config = dict(
    hidden_size=320,
    hidden_act='squared_relu',
    norm_place='pre',
    norm_eps=1e-06,
    rope_fraction=0.5,
    attn_scale=0.151,
    tie_word_embeddings=False,
    parallel_block=False,
    extras=['local attention windows', 'shifted keys', 'a norm inside the MLP', 'value embeddings', 'hashed n-gram embeddings', 'a smear gate', 'an embedding shortcut', 'learned residual scales', 'skips across layers', 'capped logits'],
    init_std_down=0.00441,
    beta2=0.98,
    schedule='wsd',
    max_seq_len=2048,
    train_tokens=556100000,
    dataset='wikipedia_en',
)
Each number is 128 + 32 x the weight over its row's rms, rounded and kept within 0 to 255. Layers, rows and columns count from 0. Numbers have three digits each. The size before them is the row's rms in percent of the matrix's.

# layer 5 MLP down (transposed), 1280x320, rms 0.0526, rows 1002-1022, columns 0-159
088:206121220085091133071153094131123160131097143087144151157142097128135052130120129163128117170139093127136099074126121185116168164138041100156174147147124141141077158112162124166128160177127130182119186156143122187082137129127098116139090132136159124083069159130062115059139110139108196155098098108174171130078131143144126125116136139101096154151134088137127167093065163128124149080140156142131172092120083095152124150104085124117161082113144107113128129083125110139119072149143136
106:157105130173129106103157105110157062161133091090155134150144111124168113200112097174108096089112176171174113108138100146116158119139124172136161114103164116053115077130110163127073161207109161143075169138146095105123134112077123140127167184148135182099106125110093134136147109159090120115096134110123104137104148115125113095049130071095173095202120133124108179112164132106148079113202099099129162113137114133144175148151148129108108080105153138087113099105113129130184182112214185
100:124158122131122139091164147128146125112154118120079159075127075067125144182105086099096159142123151135160136120130109157176102164147126149137121162094103113097170093177084141119143138154102087113091120153076129098128123143169073125172121141129121133203152072112072113153138158168157121159165151109132167081107180126139158163096112130119220122177138185162135164164165106151175148154133121132122156146177106165086152127075153127175181138098122150155121207144135136185108154118138180
090:131210199065152085106000126167190200125108072138155073133116115104130124121074061152094180125160129148161129191144130118150126112095157138157130092121094116105122109177161147179102130163123116146133163117131157138170107121123121147100117131093073094138138185117104124195121109099141151105116135131118116136255098108149122150157080144132134116121106083133119076143092125138113087125149145160136109149096088125104123139123151076107124126101162092096151150125125127102109132122097107
096:187115145063168093111115113136136103170126210136150099109074050126098126158153135181143071135057160105214172132119194106097097146102109173117120140180156155105191126089115121121114131143086133081146050126125148145111146118135142111131107097112127142090166093166123104118143117156165151153096144161067113173161116122126157126115105067080182186143086111162140113202149138133109122139145173098146120162102115188101140155118105074197118134171152152176141189149091190118094135129129141
098:100089141117144169136089112163149130081150133121111129141142123091108117170187081129149175107136141099121160143110064162123129106123115156136107152138120129134133130095143157136095108072143192072127137117145197106148116121154170165215084043126101036096083146100101114152125169072075135162112133101172122141168158133161082184115174114095091181114115089100138088110154135183169109159121101124128181153151127118118124165116119153152127139109175168163130106169054130104088083136098134
093:096138180159112142163154118149135161172169116156108200175133145092114100122136124117098166071178106123089168119124132120203186132155080107171123129131166087110204090179137129114049143126122150115160117078116070156073096097135097186142129092084141121107097167090158165107064113101163129120154128114142106087136091128113075151108117142066077112072193133163115134148183186085092168165081179151129133123154169150105152117154105047173142089132101153119138174152154107153128115097045158
093:108120191083143115123121169173038109119121120136164070112139133157111073103099107102128188133124132149115090113106186127125138155096154124165148115084127100130134089154172119057123092161181198119131114149142108128130078121116145117171140140030092110100070169128133179130121115117192081195087104119181028159162188157071120143137093083077149141136119165175107052042151153133085161089123137168112121137128146126160139155062076130086162095131145120130146123173077091153139150142097134
101:144107184133092102143196167106159170095132116137160131145141093193137135148140193103116174118158089116142152096126154176126103151127105091131154113150143147196218104171106121019125112064108153144212061178101114165118101115179105116119190138132088111135111142113156158085118137168162119203157099114186149178084094086125085154109137124136109098109145114144070134095162092098169141186126159105042101109142127150134176127188124094151059161113116136146151137116093137106150140158124085
091:134190174102121112092118099175117116092155118138189119102180109138179138092122152118130096180143162150144174173177149155119170154136150179087114119084092150101100067181159143082088152134102110099140130112106169142128151132172080146152195147111053097058149109160142166140204125080148116130170113102138124084148170090191066125087089134120131158090113081128148054126131142099126114114101145144138085171164174134154136038144137129153115115130075125118153154126162110094111130127116157
106:180073207133070158171170169148107128129116141140175141091123122132101120180111145139098143055144144087124150117108071109151120166148124132099155113166109091139145152094080143140133131128172153168130116221100070128162141117093136132175120118170161172095200149155108119192101132182169097128139112134095057115146145147092160156146114089102141041066100133131115085145129134166093177130134130094088080103109079076101075131142144163105126162110119158089165140124129115090148079198117114
091:208139147143152141131120102148112174135172084181112102059089120117089056120145120132085136119167130135129121143160125146104085128137166131108136151103152105170133113138134101145133173144090154166159064178052136137188135103125128129079075127102122110172116090092141110117068089128166176147227129132139142067193213130090099107157117151094095120121114107158133229133111106116146094119129094156091111117180122088126129174129100095184155075126154133118142139163107113159118061109189155
096:115145112133171160099115116146131160137120105116132141133088137110107131141100136136116080147099109177060125103126116137137110130090159125153125148098160110131103120113076103118154166122129064089172083181164126102149100079102134156105110121168114126106139114169101089096133163123137140106084136135131093151131108066166119126155093086102156106133152160123118119130169115104136047164109189121142068108165176160134092072097111107093137107134138125171126130143085062196160088153125145
101:112119073119095171145059154154116167127081121091154132118107131113135130123103126095149155198077166141131129180135162113103120143142157190105108167155092172128115110130171162154110154150170150129173071157167110091141136147115122120159128128186119121169112188161134138127113145123107120128125162072081129172219098116089096123126150176117138160147105086133130132092127235166133136103097110067130163102148157119142182146152128160141158192133093120077187133150079135161099112192148148
094:115157103049074158108000129158136166133114124129120145144104114137098115111154186209203144118101107123113134168147141123160181134112116170180176111145118098162181121111143164142120107129136175126084166150166163182102163189082164193114163145067134137097092144100150161115135094163154102120112106139179141149190076146172132122142144096099128145118111113180157109087123144134101132131155173108083119120156158167050160162119076115127177148131080120158116118054136158118140139128112135
102:134166125101128095089077093154175076196125150190101101142169147098102112103107203150109187157081169164119103121145179129106180098151115119166089111138121103141106125082073080144143126109138132163117177146138201190137104129126171151151114153128142056134151111121194154150102144107114109111111083136100096113123172184120133132085206111084189150138149119187104132123105160129158105129181133134153122114177120188189118159078059188104123075115080097151187094177099140107141183170171159
097:073159103139112150103153149109122140114162124104088101109139136128073131131078128127139109211130177142125177138093108105134072165103116138091129106136183121109184091118142145094054090167099148139133150151155163131104190129181131145150119122052128097123071150141093079113163166131196098139141155120183172105196117122152074148146179205125072176125148110117133117121096125107088161124233092145137145144131137136105102160115113119141115138155151084129099147106145144123095140108099151
103:160139118124122101114135100114118152131152104153114163132158106084122016130176133154097156100148113099200131075159106119119075177136122103185110168159086150102166146178176133106111122077132145103148174118083155130143107171135145084100083086115080137139116160088169081153123108079225157109162154145113073096065170116135079107105093103168144150103121143110194146117168114105169099063144124108043105144125157159070149158143151090133106089196141165142176103144139145119100125125146118
095:089133171145149076140103116110201140176117108146086152092098098123118143108126062132103203126086151135089095098113106136089109142136113129138066103199131136128158155071114134065190075143100134112130164130154102071142103162144149116161165063118106103140089119128086101129078103079085120139119179100078136149156049154183170120134101125132076132125111136102099088096091096182152155142185155083157101158195076116136147134138127166129172134127132168137130140143160118119129134100136146
115:061113118159159070111086085107145155146135131162118072126068021119108184131142207165147107142130149119134141136116124117144157157107135116175124111129135164139095146135150156134112133118149110126084147155168104203109146139144136087157156140098082092123110112152178122106155167135107114123146164138136130129146114122158091169086130146132139076120159106104092090073120059155117148128131172082069118129121131130153142173108087119162136096138041163136186101085119064115147130123112113
091:145101100123148173095112137175138149081168124133127113073123085140083150124082144121152157086123191128099154182175097115122118133120154152101124175151171077151150089119139090090112158084140178141150155148101177163107178120103132166094123143091183092160179184194115107142129178104124145118139174134128101156255134150098087144105111111079146130177160111130095135175138141192106110134084160106124141129116148193142061084120122062136151153048134120085144102160179119127081112147095113
# layer 5 MLP up, 1280x320, rms 0.0475, rows 1003-1022, columns 0-159
105:100155172104125084103154140149180133140173121154127112155058123120130149179100092078151139141124139139150121133151017124147098166111159137087170057132170125072109151143144116113094193123164090089231137124176139136176138106093116136097155103097092174134139127107131053131159092148098146082087101065116142116103154075150139174137092136175203110090135119089101151130138132124109171090113140156101127141106120127230102084138161093143143128089127149080102135124119125136124128148117119
097:149053096063139153207107141080134090114104098133136126101062158136171146107116138130111110094087122164117141143107152077099104111166152100131083158176095107138129177073135122180145179223084133136130161128089127126134124107132147121118072151140076043148196143179132142127118124128094107090131099125156104181142113147073154070151132112132110114175137112110127163123100186154098193113192162102092146150145067090153117101082119163112157108127118150122140166124094104095114139053176112
109:089135134084132131141104151143165159069084138067105109146091134099119118115169103107173127115113125087124111126130125140156150138140119150132109045119127190146208159111125207116109151136117106127105089085186082119095093087123174128129178094159058135089160097113108110110118079147104106148116128090177143110149134153140077127137096020097073138110152091109124147185100139138091168091122080081112119125169141132177141137120118128079123165170165094155143132171203095097094163088085151
099:131074093095099143175149124125092108106130150108092136134132126107144108163145155116161106173159082100096152104095127065113067181100118129111153135133130121161206131045237078202123086102142158140115134126111105097156112105114137175099116087087059104094118143173109120118100163147091121081185157120111172133084164103079132137178151184147165139108135131158126144158199136175132187090093124171098152107178163119137061116113108161122197145108142084163122134101135150180090165112137151
092:127139196101145130098127122083120101135112144119093091160119075154117169175090080128134146125132118134156104132108097145144122120089154120134209135120145121110101085091120158136118153104094171077161099078133082184111183104143142136183142098078131105089131146093112155164139146100108142166113099130133090105132097138142110133110175194089168081141073150110175126124128142162089080067090125128113171136107075121127131098099083096117112142114148089137105136112105071152143109145050120
096:135072155107150139175119100085104070129135149106100130122117104106095143109153168054122139125113118135063138171148080115084124186122157123129090128172118124143123138127163174123156123071142116132145137143124117113142113179124121061172180116091101126126095097175098085165129127116103182035115107118106110134144148110160175158168096065178111111141108101078138116120102105093173144104146090124135140177064120147147152124157186135124174163106111127129158042111183112134062127133082149
098:107183061093145079085142090083199150077150151113051121122083136130197156116161093144088111178065167111147111136188113144081099152101109134120134180130158175160100155099157159138088131041130067120114097118143131104160153162103148146135170173150108134101172159169145092123078115131091160117203160144119156084108094106178105113124139055134111114123139110130149150119078128072102142130188121113125112119108137140157158084106180123153083154166148084177102108154105142112131150146126124
103:115135134139106118151142152123139152126170108132181132183187144146113109075098131120232120096133112140090155176120107115119169125067140151128119094084121114134131148139162212071145072059143127119088144129137104134173144115110151145167137141101073156145152117109081043094134152112122168143131124132075126104142118102120164143185120137138093100120118134075137132238160135146062160102164123161072110059106160163159161135164131145120150159077174156081134092152128116085113090139139177
100:059113133101124096159155138172153122104133090091107112094120140170140129120086147065218146144121131093180129110131092145149123118178148127145124175072101113111140146094086125111130140109162138104107143134105105103121123111122143135162107132132091153133119117110071126113095145063136127134071117158160223122122159141136098154156087129067089144163125087097099117102080158093143159126099093073164081078158150116135106104098128110091168203152143106207150147150135059088144108149124131
099:080152117109102163105143106132134167144120102124141084191095172111148102047132157109113136207181103070176116143138083155125147120079176091139115128119158178102178168106179205126203089160111139147127113103150093102157066148127095146129121163162067138107076139167107131078157097177085132150111124145133122123108103163144160177197096089184117074123124065110124112128124142099137149124143180157187136136116106106221168091130139076104097159142152060156132133162130126193133077166149089
094:081141119143217169177125149126133076144137095078159100125114121138092094104145127100111115135088084074095125117126095053113157162138154108169125139161100119178114170074105135144105098118161100051106155123165173112122181066176151108176163121136130179118116136154073149128153105140113160129094127133081071148125108182140120132095143115107063111152143115151173123138139185181162117168130157086086177141094170134162192107147084158135159177132155128127141149156128155159111118125084111
086:118086140116204079129169114159117112129075082130178138188149121094096161137148109168161140151164118133133164130123116127106164123132135192046095106187150117118161120145198129140114140160106099099144132136129123180082106069142177079155133104134113166101122098097076109150155046118148201126105074146151132116130092186149128072065149114130138113124150086122102128176121163111121117084128100097150146107181179071092141099094138114139162186091150121104171134186158147163091122102074140
098:157142133134155105133136060174110098170132119121136086153113120151125203096084153083156127145141117097083197074131183083133130113153154145130132160075032119173151182122170091171113162134143079140116182211120089156133093085079170133129165113116137148137126122164106139101132116125108114167127081112169111105137097094107146132136048139062106118127110099130189137130164119163074160112097167089129132170103115158139146161238098173125112131104103160146124112183105143155121080129065069
104:096128182070121090136126105114165158089164088098092153115121105187100157175083126137154136091079134120078107146169095116156140117150139132116136148102068106090133150133149131162082112184191133132091156087177101069113108123127169133138158152175101122118174144135100050081158103105096130131122115134120107090120179149112186171127142125066055165099168168133162071153119117099140128136095077082102123137131145122124155125183148138171090150024176124161106162173183108180172112112140134
105:111095102114139131147131108117111144125143066109127149133134175136124096142123164148230121174120152117094106192173168143147098139176143111116180128171126103124126108129123119092095094084107153130101185149157077146113109106102138164142113110112085101116145139114072119142106140144116119062143144137160080126098183156156067145206139116118116153168136098098099163119050171074154155092124073114102136105161077196211078140122111125117100132137162088149113148185147152170188118133114157
091:135155153130067171148134083129158099120119143128186111198084166247119186172124168138135084127085092121175085125141173141152142174117142166133106124090094057117137175090107155117083131112122175141141121158170147152166104076093114187129135116158143165109135052065089143095156133124140132135158097109165177055112111130139129136123140105083088130116084119161149151097106172195134122124154129106112076119118106125154146127119134099136148067091178062137105103102198125098100120110134171
103:098098154093120123147125117143097125100161090176147097159138163109134077125103140147204128113141085217174141124061121110129137127097177130154103116109117092121124166176116167176148109152121142107124092174099093156136114089073116144117098176120110123197146099187126184092107145141165117096119072100089170127074149140107019138106150153167142076169155147111160194154151173136158126147161069087129129110161173097091170113106181174148130142141107149091130177135153153141158123069133113
102:097102136131066086198157154153139179099169097086084083155098157107140097149093136051125113077138164108147113149120081069144132128123172175140118137100125118108089162128134210169165099132154091070140140119095127192169123145110118138124155113148146081126098125142143141114097131090130193127115133091164124136110114138080102105096114121107148158127148095089074112141133135189125128185105135084115116079141126155143089154106123187162183126129208145037089123142098114137108124078156152
100:100128099130129073127137099128144133121158119180068142157136112171165181132115105100080026125168090114171180158131074127093124052149131112133086118118124115148100168122125161097131093096124084126163157136168156140122126179113163155111106163086102164065140112090117131138094117043109178177138154136131135109124159099164161122151082075084111099128132094123130139103121120141123158079089063123098094094108173126120117142176114085173115072098135097124116135155147151120131011122136122
098:128102149124152076120151123152104098144230148090140121132184136161089062112149089088146119182090066095127116187156089054142179145130153159087123156153117130159150173155121136151175186100117117159164145131147141150125163160141137136122112118118142101141089197092143084146135130115126148134173107135128080131139153107050104142069117164145132124155146050122163164137142110104156143118119133133109107131115133181124069112103110163074085130114130184040168114122201152110141124106168077